{"num_hidden_layers": 15, "num_key_value_heads": 1, "intermediate_size": 256, "vocab_size": 8192, "hidden_act": "squared_relu", "norm_eps": 1e-06, "positions": "rope", "qk_norm": true, "attn_scale": 0.177, "bias": "none", "init_std_o": 0.0, "learning_rate": 0.0152, "beta2": 0.95, "final_lr_fraction": 0.1, "max_steps": 2300}
Each number is 50 + 15 x the weight over the matrix's rms, rounded and kept within 0 to 99. Layers, rows and columns count from 0.

# layer 5 MLP up, 256x64, rms 0.328, rows 86-140, columns 0-63
27 28 64 80 40 43 60 49 61 79 60 51 36 66 47 55 48 51 36 56 50 48 21 51 44 49 80 46 56 48 60 54 88 33 57 49 41 74 43 40 38 61 45 81 59 23 36 10 70 41 71 67 54 69 54 54 21 50 70 72 77 48 45 35
35 69 65 46 26 48 40 63 58 58 23 56 50 18 65 27 44 55 27 63 64 56 31 31 47 33 67 46 38 29 45 35 72 49 65 59 75 40 59 34 52 67 47 80 61 31 41 24 55 51 24 85 50 63 39 48 35 63 79 61 53 32 71 40
69 69 73 41 57 52 62 43 46 46 39 22 52 47 42 47 70 44 61 48 20 76 65 59 46 19 43 59 58 44 51 43 57 54 80 62 53 50 83 53 46 40 41 19 67 44 64 47 52 33 62 56 72 47 08 54 50 48 26 62 70 64 63 41
47 62 42 65 52 24 38 69 32 47 63 52 68 52 52 35 34 28 64 70 51 51 69 64 46 45 50 66 47 80 41 37 74 45 41 56 21 39 55 48 56 70 34 36 67 66 47 59 53 39 09 56 63 38 18 51 38 54 72 58 60 59 84 75
49 50 52 55 51 43 53 56 45 42 46 49 54 52 53 52 57 55 49 54 51 47 53 50 55 52 47 52 58 54 45 56 63 48 53 49 51 50 51 42 43 51 52 56 54 47 56 54 47 52 47 56 54 54 38 49 50 41 43 55 62 44 57 45
56 38 57 57 61 23 31 61 72 11 66 30 27 50 51 22 65 88 65 54 23 29 48 49 56 75 51 55 62 51 48 53 46 32 43 61 58 56 37 46 53 99 37 60 33 24 71 62 19 48 85 80 45 60 28 72 54 61 42 42 70 68 34 53
49 55 52 55 31 39 60 52 35 55 51 71 65 68 55 59 62 51 72 71 31 49 15 38 49 57 38 54 42 55 44 59 60 51 60 49 65 71 37 33 56 69 40 65 55 26 58 53 65 46 74 52 57 40 55 57 31 65 65 39 54 40 42 48
20 47 31 73 70 50 54 59 17 33 17 72 57 40 52 41 61 52 55 91 29 44 30 56 51 61 38 46 53 60 39 38 32 51 66 50 66 69 36 49 51 25 30 58 27 54 61 38 63 80 39 60 64 77 31 49 35 58 57 57 47 49 50 55
35 25 30 37 19 47 33 47 54 28 54 43 21 33 52 81 64 55 52 38 56 65 19 50 47 53 51 40 52 53 20 44 62 45 36 73 35 53 67 48 24 58 67 33 52 45 45 54 28 46 79 34 54 55 39 22 50 46 34 66 54 58 46 36
47 54 42 55 44 37 46 43 51 43 61 49 40 51 50 56 60 52 55 56 47 58 46 50 29 36 44 53 61 41 51 42 55 44 47 50 35 30 63 60 41 44 48 64 42 47 65 60 52 63 59 62 42 48 27 41 59 59 47 50 54 45 58 58
47 52 54 54 52 46 44 53 52 47 54 64 49 51 54 47 61 52 50 53 46 52 53 53 47 50 48 53 50 59 51 50 52 35 55 38 48 53 50 50 50 48 47 48 47 34 52 70 52 47 48 55 51 57 45 50 50 48 49 53 45 41 52 51
47 53 56 67 40 28 46 36 74 84 35 44 53 36 53 59 75 54 38 68 66 69 31 54 31 46 75 56 59 55 51 36 15 88 51 52 75 38 76 49 83 45 25 99 50 62 48 67 50 63 59 48 48 52 35 57 67 54 55 54 49 56 53 45
41 57 48 53 47 55 76 66 17 46 35 50 44 69 47 30 40 41 79 40 62 36 85 70 52 66 67 34 73 43 12 36 38 30 53 53 35 27 35 57 23 29 64 65 71 15 84 46 99 17 57 57 22 68 73 57 50 54 75 88 37 10 59 64
52 52 49 60 49 32 53 21 42 36 59 55 37 48 42 50 42 55 38 56 41 50 63 44 53 28 50 72 41 56 58 54 32 60 47 51 63 62 69 43 58 76 24 69 53 45 60 85 58 33 13 43 48 65 37 92 67 59 54 58 38 57 35 34
43 70 45 43 43 43 48 46 72 32 58 46 30 68 55 40 45 61 44 49 45 39 62 40 43 51 55 31 79 65 36 66 24 59 50 51 34 55 63 79 41 69 67 45 39 35 58 82 87 41 58 45 39 78 50 57 65 32 53 34 70 65 42 61
63 75 42 57 24 40 49 60 47 37 53 70 41 64 55 28 48 35 44 31 37 35 57 42 56 59 66 63 45 55 61 46 38 65 36 75 44 66 49 60 39 58 66 32 67 48 58 69 66 44 51 68 41 54 34 35 78 50 56 58 61 43 67 60
62 74 47 66 07 52 28 52 39 40 55 54 64 45 38 68 32 28 72 45 55 49 82 75 41 45 45 41 68 44 29 37 37 60 15 44 47 16 37 68 25 38 53 39 51 36 51 48 59 69 50 49 30 46 32 19 47 46 34 62 42 65 77 70
42 62 42 54 45 57 64 48 44 75 32 52 47 55 57 39 73 65 69 49 46 41 63 65 71 40 47 84 48 50 63 52 53 25 61 46 47 60 42 48 57 86 35 45 33 36 56 46 74 26 63 29 26 53 48 73 66 63 52 61 41 29 50 44
33 45 54 57 43 53 52 57 50 31 38 41 50 32 66 39 31 51 64 54 25 51 51 45 58 26 37 42 99 60 67 43 22 37 42 68 56 44 76 53 43 77 65 51 41 29 55 55 47 79 55 81 70 26 44 58 21 22 27 21 59 63 60 31
57 39 45 71 69 54 58 59 53 57 42 59 24 49 64 30 42 51 54 52 42 51 82 67 53 54 35 71 27 68 56 71 60 23 50 46 56 65 44 60 62 23 56 46 41 49 83 44 47 34 55 67 36 40 57 51 62 59 39 53 62 03 58 72
34 67 57 76 33 41 43 31 18 35 69 48 66 69 42 37 89 75 64 65 59 35 68 68 81 61 38 33 50 46 40 60 42 79 46 27 48 03 29 53 37 37 63 42 53 24 51 67 52 80 54 38 57 62 55 13 57 28 43 36 47 68 31 53
68 60 68 43 34 38 51 45 67 12 21 54 48 42 55 38 49 49 37 19 53 55 30 53 34 26 69 53 59 40 51 52 55 77 88 42 47 54 79 61 83 60 45 38 43 62 27 44 27 48 49 73 55 36 00 28 39 46 53 50 58 39 73 55
44 65 57 85 41 50 27 41 53 89 67 42 30 52 75 45 80 42 61 61 34 44 54 51 53 48 56 43 63 54 78 12 39 79 27 72 59 66 48 43 34 47 48 55 43 56 76 41 75 64 62 61 54 76 24 57 53 47 73 37 59 49 59 36
54 56 39 50 57 46 71 48 28 41 12 55 48 38 17 30 20 51 53 53 36 61 44 31 27 34 36 47 68 65 45 61 45 54 72 45 57 21 60 42 40 32 57 50 20 67 61 65 29 37 51 55 61 72 38 60 71 52 32 75 35 53 38 42
54 60 56 42 62 59 40 56 46 45 64 45 18 53 54 41 67 66 45 40 49 41 68 23 60 51 41 49 48 65 48 53 61 45 56 42 30 78 63 40 39 41 61 48 25 27 56 47 78 27 58 52 57 77 44 53 51 44 28 55 27 34 31 62
71 54 20 51 56 34 50 62 49 32 34 50 42 26 55 35 14 43 22 58 36 37 76 31 53 62 49 58 72 45 11 61 62 83 62 58 38 17 58 42 60 28 26 59 44 54 56 65 46 48 68 54 62 67 51 30 51 55 47 52 70 61 51 54
51 27 42 28 59 84 65 77 53 43 34 81 44 56 26 34 75 71 59 33 66 51 64 57 43 57 40 80 43 65 25 53 43 45 34 21 62 63 52 62 50 48 48 48 51 66 47 60 62 55 65 67 35 35 37 33 56 31 55 45 40 47 32 37
44 48 51 48 38 54 52 47 50 43 44 47 45 56 53 48 54 54 59 54 53 57 50 52 43 50 55 49 52 54 52 55 47 50 51 55 52 49 53 43 45 58 49 53 49 43 56 54 56 49 49 51 53 48 44 49 55 48 52 54 51 52 49 52
35 38 38 58 28 54 61 31 50 50 48 84 40 58 59 22 55 72 65 69 38 39 83 37 41 68 44 59 82 49 07 39 55 56 59 65 58 49 44 58 33 54 41 64 60 45 60 61 90 44 41 49 30 32 74 47 51 13 53 64 42 34 35 32
58 45 28 35 40 46 34 46 58 41 57 63 56 55 43 64 35 69 40 55 45 75 40 67 17 24 48 37 34 70 47 52 54 28 47 27 55 30 68 27 55 64 33 56 33 64 68 53 50 53 59 51 32 72 48 48 49 42 44 46 24 74 31 43
61 27 31 55 27 53 54 26 57 35 49 94 55 46 57 42 54 46 40 56 60 38 18 50 63 26 49 54 50 61 48 27 36 52 29 23 47 45 60 35 43 66 66 52 48 26 43 86 54 58 69 37 45 40 23 35 46 71 31 50 30 65 62 31
72 41 68 58 60 45 29 47 48 52 62 44 12 63 55 31 45 67 52 47 55 49 64 46 73 43 44 37 50 60 64 74 55 70 67 52 44 53 45 34 57 55 50 59 08 51 53 71 34 44 52 56 34 68 67 62 80 51 45 53 49 24 31 54
43 44 02 37 69 52 30 53 74 56 46 59 45 22 28 50 37 37 32 47 46 70 49 62 38 45 65 61 54 83 29 56 61 62 44 16 71 40 43 61 03 54 42 77 62 69 61 68 35 45 29 60 57 50 23 56 55 29 29 81 64 42 67 29
59 48 36 57 35 58 53 35 58 50 51 60 55 57 47 31 57 65 24 84 61 41 66 54 38 42 60 63 46 75 61 64 49 47 72 44 35 42 39 47 50 72 34 52 37 48 57 38 60 67 51 30 46 39 45 54 63 70 57 56 06 48 51 57
31 47 43 38 52 61 48 54 42 30 67 47 60 69 44 38 35 49 71 53 24 70 69 29 47 61 69 46 73 54 56 70 56 83 41 38 51 56 60 53 43 60 40 61 33 24 61 55 55 59 49 48 71 73 37 44 37 53 75 30 52 48 48 51
57 27 61 54 34 41 44 71 49 17 57 62 41 45 42 42 61 52 63 57 34 59 59 73 34 52 78 39 25 63 20 56 21 45 25 37 60 44 17 61 71 34 42 54 37 43 25 61 46 63 57 63 40 32 06 21 34 69 16 34 48 58 71 29
48 68 55 35 44 58 37 52 61 59 30 53 40 40 80 45 59 64 34 43 73 44 70 36 49 32 60 47 64 64 53 51 75 40 79 47 38 50 77 18 43 56 40 71 56 11 57 63 66 54 69 65 14 67 58 60 36 33 71 51 55 64 32 29
47 60 36 26 66 37 21 07 46 63 72 44 61 22 50 73 65 51 63 54 36 60 60 77 64 63 39 34 54 60 00 57 69 62 49 76 75 47 72 29 35 52 44 54 48 64 41 45 28 41 51 56 36 64 67 30 54 61 67 55 60 72 63 67
57 45 49 42 40 47 44 76 41 33 25 42 48 45 56 27 64 70 37 39 37 44 62 41 39 56 35 73 57 30 56 72 36 38 59 58 13 67 60 48 68 44 89 57 42 24 32 25 40 73 75 72 65 62 32 64 48 28 38 65 56 40 52 47
40 48 18 61 12 49 60 13 52 58 74 68 71 41 70 54 64 23 49 55 62 64 13 67 35 16 67 54 58 61 41 68 64 32 44 22 31 47 57 38 60 32 63 43 31 71 84 39 32 68 61 75 58 45 31 68 58 59 71 48 61 70 35 31
34 19 62 75 20 35 41 57 50 57 62 52 41 37 43 43 64 50 56 40 72 24 26 45 51 50 46 59 56 43 63 33 25 43 53 55 44 42 32 79 32 62 40 65 50 54 26 44 86 52 58 76 59 73 21 54 38 30 63 57 68 54 49 64
58 57 74 49 28 27 64 47 47 83 54 21 57 55 62 69 47 34 61 58 17 60 50 35 39 22 55 42 36 30 46 41 33 67 49 69 57 31 63 15 62 54 29 75 46 45 27 48 47 44 51 29 63 61 60 36 46 73 32 66 59 31 66 37
61 57 58 19 53 51 24 60 42 29 52 43 39 51 66 44 85 61 85 41 25 63 63 65 51 44 62 50 46 70 51 61 44 45 47 40 42 55 51 43 41 09 53 68 59 53 63 45 50 50 62 61 57 52 55 61 76 40 52 35 57 26 40 18
54 78 51 34 61 43 38 60 47 49 51 54 27 49 66 34 65 46 63 53 58 68 74 58 71 42 36 67 46 71 54 61 54 85 60 37 58 58 62 38 44 17 66 42 79 59 79 66 66 36 38 68 59 26 30 58 59 36 67 34 20 35 64 47
42 28 69 45 37 61 42 36 69 35 44 29 54 49 77 65 59 48 36 61 45 58 63 60 40 35 39 64 55 39 31 53 54 46 57 41 72 64 70 62 29 43 61 40 49 49 80 72 45 43 69 48 55 73 32 46 35 46 49 46 54 48 45 36
45 34 57 43 58 61 18 31 47 40 51 61 60 40 54 73 21 60 64 10 36 44 63 66 27 42 75 55 72 68 38 67 56 71 45 42 56 49 48 71 27 67 52 47 52 57 50 69 51 71 49 84 84 34 41 42 68 49 48 38 33 53 74 64
34 51 44 73 45 61 46 50 36 35 79 56 44 75 25 53 17 36 48 58 58 40 88 56 67 33 25 73 65 39 65 52 25 58 51 36 56 57 35 54 46 68 30 48 26 48 67 66 41 48 52 47 49 77 53 40 67 74 62 36 28 50 33 63
46 30 29 47 37 47 43 47 42 51 64 69 44 35 67 52 61 42 33 52 49 70 64 60 49 58 32 52 31 54 36 65 45 39 64 34 49 42 52 33 34 46 59 56 56 48 68 34 61 37 31 42 26 45 37 80 61 63 71 44 26 41 48 75
54 63 41 61 26 58 73 32 39 64 57 54 51 78 62 73 46 32 60 34 99 77 81 72 40 57 54 50 59 44 33 58 62 53 60 46 46 56 66 41 32 41 40 59 56 47 63 61 49 08 29 50 36 51 51 58 55 56 88 53 43 44 47 59
42 68 27 48 40 31 26 48 40 33 41 36 64 43 51 53 49 39 50 21 45 74 47 31 45 59 45 55 60 47 32 48 46 36 41 76 51 41 57 28 44 33 65 61 60 57 55 41 32 52 30 62 48 44 36 28 38 47 37 56 56 73 47 67
35 49 33 54 32 31 57 53 44 37 78 49 45 39 54 65 29 51 38 66 60 85 37 36 48 47 47 24 63 62 58 80 50 83 44 49 41 43 64 39 64 75 61 74 46 54 13 53 03 51 50 36 84 42 39 40 50 58 34 26 44 68 49 47
44 53 59 72 74 50 28 28 69 51 32 44 37 31 47 41 59 46 35 45 61 55 73 37 28 49 41 46 42 39 25 34 18 57 32 47 75 61 69 75 49 40 30 65 32 72 49 42 38 41 66 83 21 55 00 33 63 54 32 65 76 55 65 27
41 44 32 54 74 28 45 68 51 25 79 59 40 57 51 79 26 41 90 75 27 87 37 67 50 55 70 18 43 90 61 76 56 69 29 39 69 31 49 46 66 46 47 50 54 38 49 65 34 59 58 67 65 00 21 48 53 52 57 39 40 40 62 64
45 39 29 42 67 49 64 36 35 32 57 62 19 52 44 79 52 79 48 98 55 93 11 50 60 44 48 25 53 45 80 75 87 49 51 34 55 61 56 13 64 54 56 35 69 45 32 75 25 69 60 44 60 33 37 32 32 37 22 28 23 51 31 73
50 50 25 78 45 23 49 66 47 60 86 59 55 22 46 57 60 22 59 48 51 14 58 51 63 71 50 60 67 62 44 54 18 30 38 59 59 46 70 41 63 46 50 55 54 47 55 65 70 31 35 49 42 55 44 28 66 57 34 80 39 62 61 99
# layer 5 MLP down (transposed), 256x64, rms 0.32, rows 86-139, columns 0-63
57 97 64 21 52 27 66 68 47 34 17 79 68 54 64 53 45 58 64 75 53 64 52 55 38 62 59 57 43 74 71 48 40 64 31 49 38 58 43 61 59 44 71 38 62 67 85 68 23 53 46 30 64 56 34 60 35 64 19 15 43 43 32 29
40 73 46 50 61 08 41 59 55 44 58 72 61 39 64 81 32 11 77 73 36 70 61 39 45 42 57 19 31 36 21 79 56 44 61 49 37 45 53 39 44 64 34 52 34 47 58 24 49 33 29 35 41 61 71 72 42 54 23 27 51 43 56 83
58 48 58 45 47 56 35 52 44 63 38 42 48 12 44 66 57 41 59 52 61 52 48 56 49 95 96 61 73 48 54 55 61 48 51 38 71 45 45 71 42 72 28 58 67 52 52 25 46 40 24 38 39 57 35 34 40 44 52 47 47 40 20 50
86 99 52 31 91 33 53 54 66 65 48 71 41 44 59 60 43 19 38 52 95 70 22 41 40 56 31 63 66 47 28 22 61 49 37 69 65 57 66 56 37 68 87 54 00 34 69 45 56 32 51 30 57 31 53 62 36 56 55 49 48 73 74 49
50 49 43 52 56 57 45 46 57 53 46 57 46 45 48 61 46 53 37 56 56 53 46 50 49 37 56 55 52 43 51 44 49 49 49 46 50 46 52 55 67 53 43 52 46 42 54 47 50 52 46 49 62 54 46 53 51 58 46 48 49 51 46 61
77 29 67 47 81 38 49 14 41 62 67 15 43 68 58 41 17 49 52 77 67 69 35 79 84 30 62 77 47 45 43 41 79 53 63 66 47 42 61 52 39 73 46 49 22 50 68 28 67 46 64 63 72 61 68 49 45 69 55 62 41 32 76 30
51 43 66 63 49 64 30 38 48 93 55 56 61 41 46 44 45 41 69 28 48 48 67 69 38 75 79 51 42 60 65 51 36 64 36 62 51 32 36 53 76 64 55 24 36 47 60 69 49 31 56 51 75 59 35 59 44 47 69 60 57 60 49 44
61 24 38 36 27 60 30 25 58 61 53 55 59 55 40 37 76 27 34 39 32 55 49 28 24 39 38 49 53 56 32 58 06 58 38 44 62 36 50 62 74 39 49 88 29 38 62 58 43 61 35 29 53 37 41 46 60 45 43 36 56 63 47 79
37 28 20 19 43 44 50 60 66 61 59 57 49 34 86 51 47 36 38 54 42 76 31 48 36 63 67 47 59 40 35 48 45 51 20 70 26 56 71 56 40 59 63 26 58 57 64 78 37 25 82 40 35 43 54 35 67 41 52 65 43 48 35 53
56 57 76 49 65 55 42 67 50 69 53 19 77 41 44 46 66 50 59 45 75 51 45 49 47 50 55 57 44 51 45 40 51 56 57 51 33 45 38 65 68 60 58 40 52 53 43 57 56 63 48 52 52 36 70 58 54 48 59 51 41 48 51 64
51 47 51 42 50 46 56 43 50 43 49 46 53 60 46 52 49 53 48 56 41 47 46 54 40 56 47 46 51 58 43 58 46 35 52 51 57 45 52 53 55 44 42 52 42 45 46 38 44 38 42 51 52 51 53 48 50 48 45 44 50 52 45 47
64 45 45 45 45 70 55 53 33 33 51 53 70 52 30 63 32 86 43 26 44 34 52 54 63 75 52 62 70 46 26 43 61 22 41 29 44 81 20 43 70 42 78 26 51 32 64 39 72 67 48 54 47 34 64 30 37 37 45 49 55 53 52 39
69 52 21 55 55 68 67 51 58 44 50 43 48 33 25 45 40 16 72 29 72 67 25 57 25 15 26 28 35 53 52 34 58 92 46 85 51 33 46 42 54 56 66 68 31 58 46 53 22 96 57 64 54 78 37 81 68 54 38 33 52 67 35 63
38 45 52 41 63 60 62 54 50 48 63 81 74 17 63 26 61 61 46 29 64 51 35 92 38 43 56 66 53 29 64 54 53 39 48 51 82 51 14 47 74 65 63 46 35 52 32 34 47 33 40 74 48 42 48 78 48 26 21 49 46 41 37 66
34 68 66 21 46 51 54 52 63 43 56 72 30 68 61 62 27 56 53 66 55 68 24 27 24 58 48 35 59 45 39 32 55 44 60 04 20 47 40 65 23 31 59 39 70 70 52 53 70 72 27 57 56 53 51 56 55 50 26 44 67 66 62 56
28 52 45 38 61 38 70 64 33 53 50 59 49 48 39 59 57 52 40 45 90 39 24 54 42 29 45 30 40 35 58 42 40 50 56 49 35 60 49 69 61 52 65 52 28 48 83 55 52 47 60 53 49 60 79 51 57 32 31 00 34 51 60 50
22 64 49 28 31 51 60 35 66 70 49 48 56 36 42 35 46 59 69 64 53 42 38 82 63 52 45 74 31 16 68 25 22 44 55 55 48 63 45 61 58 79 38 31 37 43 43 52 64 53 54 52 54 58 63 65 40 56 18 45 37 62 76 64
51 33 46 49 54 45 34 42 63 29 50 51 46 48 32 64 16 65 59 49 39 68 56 42 51 59 38 33 61 40 16 46 54 58 34 61 44 71 44 43 44 35 37 44 66 55 50 41 60 81 73 55 87 44 41 65 44 61 41 71 65 49 61 46
43 79 77 38 62 77 37 35 40 76 47 46 61 64 62 61 60 12 56 51 43 73 43 50 54 48 82 58 30 54 43 16 33 63 53 46 58 60 28 26 48 35 36 43 51 38 34 44 50 44 52 80 51 48 37 42 62 42 37 57 39 62 41 67
49 44 38 59 88 67 51 38 32 42 29 49 57 88 45 71 48 59 60 24 53 14 44 36 44 71 23 32 48 25 19 53 51 37 41 51 35 27 43 47 63 66 55 59 31 37 50 57 49 59 37 30 58 47 46 57 57 69 57 31 55 36 41 40
76 65 40 54 67 34 47 52 56 31 34 70 54 48 04 99 63 34 42 56 54 64 48 45 33 60 22 22 55 51 35 49 57 44 65 14 57 54 87 77 58 46 72 53 51 77 29 38 50 42 44 44 39 85 36 55 56 54 90 45 33 58 60 59
25 59 60 25 00 72 62 45 51 48 46 43 91 32 63 52 60 46 36 46 87 34 54 40 49 14 24 07 57 48 74 49 44 64 60 58 53 35 46 25 49 65 35 66 41 38 48 37 54 37 48 34 59 55 22 59 92 18 30 50 57 41 33 51
60 50 85 45 52 68 56 72 43 66 17 58 59 36 19 68 67 36 68 13 48 56 34 21 48 62 60 52 49 20 40 53 61 37 57 45 30 42 42 42 65 51 33 67 59 51 53 30 55 39 50 55 50 29 57 36 54 42 36 41 31 57 48 62
50 61 70 46 79 44 33 32 54 44 47 46 84 57 45 60 68 82 29 81 62 73 03 40 66 37 35 57 36 52 45 42 47 28 62 54 21 60 24 92 33 51 52 48 60 15 33 69 65 58 37 29 50 39 52 65 53 44 33 66 36 37 67 36
42 13 50 58 52 50 68 64 58 41 41 51 44 50 35 74 54 55 52 41 58 40 40 57 56 47 57 43 31 29 35 60 62 44 44 40 77 32 28 50 55 47 57 60 61 72 49 61 37 73 59 57 54 29 53 66 34 56 46 74 50 46 74 32
48 36 23 39 71 52 44 26 37 41 41 39 63 51 69 20 54 44 45 46 28 76 41 38 55 38 61 18 32 24 56 07 55 52 34 40 51 59 63 73 57 11 44 28 53 61 31 56 57 62 58 57 48 53 49 62 50 17 47 51 28 49 52 65
59 54 38 69 35 24 37 48 53 63 55 28 38 74 85 41 56 57 65 78 63 47 32 53 34 43 48 37 63 32 53 52 50 58 53 72 23 47 60 42 39 75 50 25 52 48 48 44 67 39 52 58 38 66 53 57 34 53 59 46 41 35 57 46
54 52 49 51 50 50 48 50 47 46 46 49 50 41 47 54 48 53 52 29 44 48 52 52 52 46 51 40 52 52 44 58 49 45 52 48 59 46 52 50 55 41 49 65 49 57 48 51 55 51 56 50 61 51 50 51 47 50 51 52 49 47 47 40
81 52 46 68 45 61 64 45 60 37 65 38 69 12 65 65 46 22 43 57 54 51 58 10 43 50 50 63 85 47 39 57 39 44 41 70 59 45 42 60 24 49 60 47 65 45 43 32 47 41 28 48 43 64 61 75 60 48 50 57 50 54 77 35
60 54 66 49 53 47 32 75 51 60 64 54 39 71 48 54 41 28 61 49 83 20 42 35 65 34 62 41 56 58 38 36 44 63 50 25 29 51 47 57 32 59 47 57 57 50 59 41 43 63 55 83 46 45 43 34 73 61 31 25 63 49 64 55
63 69 64 49 51 75 29 58 63 77 52 62 26 74 29 48 39 28 30 33 61 50 47 43 57 33 55 19 40 46 46 21 50 38 67 51 50 39 54 71 45 46 62 60 26 77 36 37 51 62 57 46 14 49 46 36 49 56 36 45 49 37 53 50
66 61 43 35 43 55 52 53 41 66 50 73 74 40 54 46 45 43 58 70 72 47 48 51 56 42 43 29 59 47 47 29 52 60 34 50 69 57 37 66 55 47 42 30 43 59 40 45 55 48 50 48 42 36 33 53 40 85 44 41 80 32 46 46
77 45 05 64 60 45 43 33 58 41 70 23 40 52 71 54 73 52 41 51 58 60 41 14 38 81 35 58 67 56 83 48 61 40 54 17 55 41 59 43 25 46 62 39 24 69 46 40 54 37 31 52 30 43 69 42 65 68 61 62 35 65 77 25
65 47 50 37 52 37 55 39 42 52 67 27 60 55 42 64 51 54 54 34 56 55 42 46 45 53 38 77 43 38 24 39 54 70 51 64 33 81 27 60 55 29 40 51 50 43 39 48 31 49 77 71 68 60 50 50 30 62 49 31 51 51 77 65
36 56 71 23 50 68 40 74 58 68 44 55 58 59 40 35 53 61 35 22 53 47 62 43 42 28 59 49 46 58 58 37 48 55 38 25 50 69 34 33 57 50 33 56 71 45 52 36 46 50 49 53 52 42 68 63 48 63 40 56 69 56 38 55
62 44 79 69 71 78 73 72 48 57 34 79 46 31 63 82 40 24 64 42 41 54 51 23 62 57 87 46 46 67 63 55 45 55 64 61 63 51 99 43 66 85 42 25 87 48 76 55 45 45 49 29 55 40 45 43 33 11 46 62 26 43 42 34
57 36 29 72 79 46 49 38 36 42 70 36 49 38 48 13 30 41 43 58 44 58 56 47 53 56 39 55 63 49 55 66 49 34 54 66 40 32 39 53 71 19 70 24 70 33 50 40 61 25 51 54 42 52 61 36 59 72 76 49 06 61 43 60
55 61 16 35 61 71 57 44 36 33 55 13 45 48 45 81 45 58 89 50 65 42 54 92 68 47 27 28 82 26 46 34 66 46 51 33 60 52 68 73 64 60 53 44 68 60 51 76 43 68 56 32 45 64 73 46 46 52 84 44 44 43 45 59
32 69 52 36 43 46 68 63 67 90 22 39 64 56 55 58 38 48 74 47 34 49 36 32 54 49 42 28 51 47 43 72 63 44 36 53 27 68 42 06 32 40 27 26 47 65 40 63 50 50 69 41 57 43 74 58 68 56 57 52 38 55 34 70
18 59 50 67 65 64 33 58 46 29 49 50 70 33 49 50 43 36 21 28 27 51 36 96 53 53 65 33 48 46 36 41 60 87 64 57 50 72 50 24 90 76 48 62 55 69 48 42 59 79 58 63 28 34 62 28 31 64 19 44 49 62 63 57
48 80 36 25 49 72 42 53 61 47 57 42 42 72 63 41 40 38 30 46 71 53 65 57 72 57 53 59 41 39 67 59 46 54 55 65 59 66 49 34 63 36 33 33 53 56 75 33 41 61 52 40 31 32 67 34 52 75 64 60 27 44 43 39
57 43 71 54 71 50 59 51 31 37 20 58 63 45 41 61 65 80 50 43 54 36 54 80 54 35 64 65 36 62 38 50 40 65 49 43 55 31 34 73 63 16 26 70 38 26 68 55 47 72 19 44 38 57 41 46 47 48 50 67 52 54 61 43
43 64 45 54 58 62 81 36 65 62 50 72 62 63 45 43 49 45 49 50 68 71 34 36 41 59 44 48 64 38 33 43 40 42 63 65 45 44 47 64 61 73 40 59 58 72 52 29 61 40 38 47 49 58 43 62 59 37 41 36 37 50 63 79
54 45 34 57 21 41 57 76 58 65 73 54 47 55 60 45 48 70 51 42 39 46 17 62 42 53 42 61 65 52 29 56 37 74 52 57 66 45 44 38 73 54 59 40 73 72 48 41 37 47 44 61 59 52 63 24 61 66 56 41 55 80 12 48
37 39 41 36 63 68 37 33 24 40 56 45 29 20 29 39 47 25 48 48 54 54 70 73 48 56 21 41 33 51 21 45 78 41 57 59 60 52 36 31 64 41 51 12 39 49 66 78 68 64 40 20 52 57 45 55 45 53 82 63 39 62 18 35
59 65 66 28 72 41 84 50 57 45 38 80 54 27 65 51 65 60 49 73 24 60 68 60 69 55 26 62 34 64 51 52 18 52 32 26 72 54 49 48 88 67 27 45 59 54 26 28 56 57 50 48 68 30 46 61 68 45 27 65 44 63 39 33
58 46 48 46 74 67 48 53 70 64 51 59 58 29 76 36 60 50 70 60 58 43 45 70 59 60 72 50 30 36 36 46 43 49 43 52 06 69 69 48 48 65 34 35 58 39 59 59 40 63 22 36 77 68 55 13 21 21 42 22 75 52 63 47
43 62 57 61 57 71 62 70 49 59 49 51 75 41 51 31 40 61 17 51 43 51 35 53 41 47 57 49 49 42 40 43 27 54 43 72 57 63 38 66 73 48 50 59 46 52 43 49 49 64 07 32 15 36 32 45 58 53 59 57 69 88 36 63
49 57 45 58 60 87 47 49 50 48 37 40 41 74 60 59 60 27 45 61 72 39 36 45 61 36 53 42 58 43 82 47 56 58 53 35 94 60 54 54 51 45 52 28 35 41 60 37 52 53 47 21 00 53 67 25 67 47 64 24 33 69 53 58
38 47 47 64 60 53 68 29 53 56 59 22 59 54 38 48 67 59 21 13 67 55 28 36 24 58 40 48 46 45 76 48 58 54 34 40 53 59 54 40 56 44 64 45 32 55 55 38 55 63 45 41 27 37 52 59 46 50 31 61 58 63 27 42
68 43 39 24 56 62 60 70 61 71 58 52 29 16 31 60 61 50 51 65 64 52 50 61 58 35 70 41 51 58 45 40 28 56 56 46 43 48 52 48 39 69 54 68 56 57 64 50 58 60 44 34 82 58 65 29 63 71 33 80 35 46 43 78
49 56 49 41 48 46 18 36 47 49 68 41 87 40 50 13 55 76 83 48 46 48 30 62 27 30 45 30 31 43 58 68 42 41 48 39 55 42 36 36 52 55 67 43 47 33 50 52 50 59 49 68 42 61 59 73 44 56 39 20 26 67 40 67
43 50 80 46 78 51 80 60 33 44 57 25 76 11 52 32 47 26 58 62 90 37 54 49 63 30 29 31 47 44 32 36 86 23 44 46 58 15 73 75 53 37 61 46 18 32 78 55 59 51 67 51 39 58 44 81 45 42 55 61 65 50 41 48
55 55 71 47 22 89 21 35 57 72 31 53 31 40 39 58 49 31 71 54 49 46 61 42 78 51 65 81 40 30 31 46 20 42 58 36 51 67 30 82 72 65 45 69 61 65 67 56 47 38 40 62 52 63 65 54 43 56 40 44 73 51 74 52